From a checkpoint of a small transformer trained on Wikipedia: 2 heads of 32 (1 for keys and values).
Each number is 128 + 24 x the weight over its row's rms, rounded and kept within 0 to 255. Layers, rows and columns count from 0. Numbers have three digits each. The size before them is the row's rms in percent of the matrix's.

# layer 5 attention key, 32x64, rms 0.229, rows 0-31, columns 32-63
047:152096144129147116119120141130112163085142114114104147167165163189152137113146136115185122173131
068:174113137121101160122178165157168135080093135134149104123116161117114131140137115085142158119137
043:114104132151134115154123137128110121126115136143155156135135116147094110109126129155172140111125
061:136142161138117146114142144121120126104139189113165145123128109120145156158173162131148140168169
057:148124130103099118112134128116132121141140120106073100169163109133146079135148115109121119118083
055:114112103119137132108073134129134102149150131131101139137145121137098086135139106125108136104063
049:078111153144139153167108119136109145139103109151136132120097113095122116112053119140154132117103
050:156159103136154129122100138125090155136155123105089142141152145117109067144152111117129087099092
045:144106094137142103141092093188116107129139092121096137108146166134100104118151102143107094112151
040:150160144149080110132190117146153142099152201134159163162107134142144130134132135146121164131145
049:119188105112106132154133140134143132106150156141157144120079124159114151142144143175131115139170
069:105124101128139089132143145058121161126168134131094133117146125125152143127149155092093174135146
045:128164147176108112104118142126096128101138130140096132138133106109144117144167120123107187151142
068:113124122143133129150095118184130111114136107124166158157154115162172076100159154131142090119112
075:131101168154145095156091085151090104115131137142138161135156128141124115150147126147130146149160
059:154142133128108157150109130197126113105145118124177157132142128164143086129133129165164071139136
115:124134098116122134094160161079142168136122138109087099119106129089117171111119126083097157110105
072:117089137142146078162155081130122123134113126137096120140165157137129100139120122140142144127136
137:106118117117140129151178129141165139153133105123119093134141144150170088119112128150174095128116
084:057155131132114148107130151110141112146124097157140099152112088114161146103160155095132134139122
141:116090143122173123122070179126160127144167127107126105155158154108124104106129148131068114144141
133:126161095143109107123138129117149075099092087139098126146126163118115131139127103146128078146092
133:118137108125123144111084164108130175157120140114149110117203120144117123166131120134162115102114
143:131117114177122135091142136104157114176124131107117144160116177134159118099106121113127138147149
134:140114130151124099119118150139129132101133121077153122163157123125109150159135118131080113126173
135:092147111139113159140115112113123114099157199156099102157130168168123138103117128153110086100156
134:107101132159129145141117111135135139151138130099139077088137091121185133153156140166102125134107
132:045133130131160073114149109164118127144133111161123134124143104145123123123130138128157156114099
143:148072154130120164141137128098125118133118114117155142131120151141146154124147180151128131110116
137:104141148145129125124151105092144091116112148165111148136169150111146137112156144101137110137141
137:119080111157102176139153107126120143147153147141124144128140147126098122160150086143084127130118
141:135118165104138112182119124096137132159114079146146167087128125087121123128124108098115116089113